config = dict(
    intermediate_size=1920,
    norm_eps=1e-05,
    extras=['some layers without positions', 'some layers without attention', 'local attention windows', 'shifted keys', 'gated attention', 'exclusive self-attention', 'value embeddings', 'hashed n-gram embeddings', 'a smear gate', 'capped logits'],
    optimizer='adamw',
    beta1=0.95,
    max_grad_norm=2.0,
    schedule='wsd',
    final_lr_fraction=0.1,
    batch_tokens=[32768, 65536, 98304],
    max_seq_len=512,
)
Each number is 200 + 20 x the weight over the matrix's rms, rounded and kept within 0 to 999. Layers, rows and columns count from 0.

# layer 15 MLP up, 1920x384, rms 0.0533, rows 564-569, columns 128-255
195,179,203,194,207,199,230,180,195,248,235,179,201,191,176,173,188,229,162,181,206,206,237,187,195,183,221,251,174,166,147,198,215,170,198,191,201,197,222,197,204,201,198,226,193,195,160,186,219,186,171,175,190,219,170,179,216,208,180,211,165,162,211,192,220,189,238,209,171,229,233,182,194,156,233,187,179,197,176,203,165,214,192,193,179,197,180,210,219,176,198,203,211,213,224,213,243,206,184,189,197,203,190,230,204,228,171,216,186,185,205,243,192,248,224,207,197,180,235,193,218,227,212,194,149,160,234,214
211,197,187,197,234,191,200,149,237,198,216,189,195,214,210,170,199,176,182,183,201,188,180,186,220,207,232,212,182,172,209,205,194,210,188,218,226,215,194,212,182,207,235,205,179,189,217,187,202,201,157,210,210,196,201,197,192,211,187,220,229,190,223,218,198,200,203,194,202,222,190,237,195,232,206,205,173,200,198,172,197,213,217,223,159,200,174,226,196,191,212,207,169,205,183,193,210,194,180,218,187,216,214,212,172,227,220,252,191,210,227,213,180,229,215,206,192,226,186,161,194,238,183,179,194,182,170,201
200,182,196,202,228,168,214,198,204,187,279,208,195,203,183,204,239,230,158,188,193,202,187,224,198,194,181,207,174,207,226,179,215,218,157,215,234,193,232,228,227,202,182,225,200,232,181,195,212,203,200,210,177,198,179,191,191,247,196,182,173,214,223,187,206,212,206,186,171,214,211,174,197,191,177,199,215,229,219,180,171,198,226,213,192,186,184,204,216,179,182,193,206,202,196,219,204,221,205,211,236,195,237,190,200,260,175,199,192,172,229,213,203,172,235,231,146,181,181,194,204,220,193,194,178,209,185,176
208,202,193,192,198,232,206,194,186,225,205,189,227,195,185,193,228,190,187,182,202,174,211,174,223,221,176,186,171,191,207,198,179,166,169,235,232,218,211,196,201,194,216,211,196,213,194,207,176,211,197,192,174,196,209,198,200,205,196,176,230,208,228,186,220,221,236,259,170,197,182,218,179,213,211,215,233,187,214,201,227,204,166,192,180,175,214,234,195,217,213,198,202,214,183,191,231,177,206,185,220,244,230,194,236,234,209,166,221,185,226,225,203,189,169,221,195,205,206,184,185,206,219,205,205,184,240,203
218,181,188,204,179,198,213,193,195,207,246,214,212,212,197,207,207,159,218,182,197,185,181,164,216,166,209,190,185,175,203,239,203,204,194,227,212,202,225,242,215,211,255,233,200,200,221,144,200,192,188,218,225,204,219,204,228,223,234,202,211,197,221,218,195,198,219,186,248,210,184,225,217,200,211,219,163,194,201,171,202,230,166,186,182,194,183,220,212,184,226,173,186,173,223,190,236,185,206,196,172,197,223,224,196,194,161,189,192,196,223,201,184,191,217,196,203,188,230,142,179,218,185,200,183,215,185,224
170,182,211,199,184,214,237,191,247,190,215,171,222,217,198,172,184,176,187,182,188,188,235,179,213,224,172,206,169,195,155,218,201,228,195,199,201,197,217,197,214,205,198,223,184,200,229,198,217,196,202,211,195,236,182,193,185,200,167,205,199,198,242,188,245,222,208,198,195,206,184,219,229,204,187,195,206,209,176,214,208,159,214,220,168,205,166,189,226,198,186,195,200,192,191,224,218,202,170,185,221,163,202,197,206,212,180,191,228,217,192,206,177,205,234,214,196,207,213,212,203,201,231,199,183,202,236,199
# layer 15 MLP down (transposed), 1920x384, rms 0.0498, rows 564-568, columns 128-255
187,222,181,222,187,185,244,227,204,204,199,193,214,206,181,219,189,211,201,215,175,196,229,198,217,230,176,187,197,203,182,166,211,204,188,207,191,186,224,204,168,227,189,188,205,188,238,187,215,217,153,190,203,243,176,194,161,189,196,211,181,210,197,178,222,196,197,202,201,218,202,176,222,195,202,179,196,204,193,209,214,174,186,183,207,195,181,212,216,214,185,181,213,208,200,203,198,182,227,219,196,211,190,199,251,192,175,180,195,144,190,210,164,232,234,207,235,200,198,214,171,241,208,209,166,196,211,238
201,188,212,180,205,175,210,228,216,195,202,185,165,175,185,233,141,179,216,251,192,191,170,207,208,191,206,199,184,223,247,191,192,214,181,200,188,219,197,203,219,168,199,187,206,177,210,189,210,197,194,240,219,222,196,201,186,226,182,210,193,215,207,248,209,208,232,169,189,201,224,202,207,228,159,171,210,206,192,189,195,211,221,236,183,214,201,224,174,205,193,201,202,193,235,178,183,180,206,210,174,185,204,200,183,216,192,242,199,211,252,211,228,181,186,219,216,221,199,179,191,207,188,188,220,218,192,194
235,198,191,230,212,183,178,186,189,184,222,188,183,214,185,228,178,210,193,211,230,199,175,233,190,230,225,222,194,198,230,184,230,203,173,204,243,183,197,203,205,183,211,196,205,175,194,179,214,183,184,163,191,233,218,205,199,216,217,220,233,235,217,181,210,191,188,196,189,198,217,179,179,177,220,217,202,177,191,182,214,208,208,201,219,219,180,209,201,227,182,223,206,205,184,193,191,230,214,226,221,230,194,155,192,216,184,190,212,224,219,209,172,186,216,202,195,212,196,177,210,208,187,213,172,205,209,210
180,208,169,196,176,214,216,182,188,195,202,240,240,181,195,240,172,192,246,193,217,181,232,188,207,203,193,202,183,160,214,223,224,230,187,203,201,195,208,217,195,220,229,206,223,216,193,202,218,219,198,186,216,215,217,198,207,185,193,188,199,246,196,216,212,183,185,208,201,185,201,195,204,206,181,168,214,173,200,217,217,148,234,195,214,169,211,194,179,179,193,146,201,174,179,228,244,212,185,170,222,183,171,179,225,220,158,172,178,189,170,216,198,194,193,215,186,176,196,213,234,209,203,214,183,207,211,171
231,214,183,163,167,203,230,191,192,216,180,223,251,182,188,228,190,172,183,201,198,220,233,193,232,175,215,160,205,183,187,208,216,179,198,197,171,181,190,189,222,196,192,192,189,213,203,187,180,186,152,210,189,153,236,208,233,189,196,206,181,207,165,214,216,223,152,204,184,178,215,201,204,181,175,191,206,208,156,188,204,222,221,193,190,162,214,188,172,231,200,178,205,195,221,214,202,212,214,193,200,200,185,228,177,171,201,188,196,202,192,162,209,199,205,171,162,190,199,206,222,202,208,228,183,202,175,177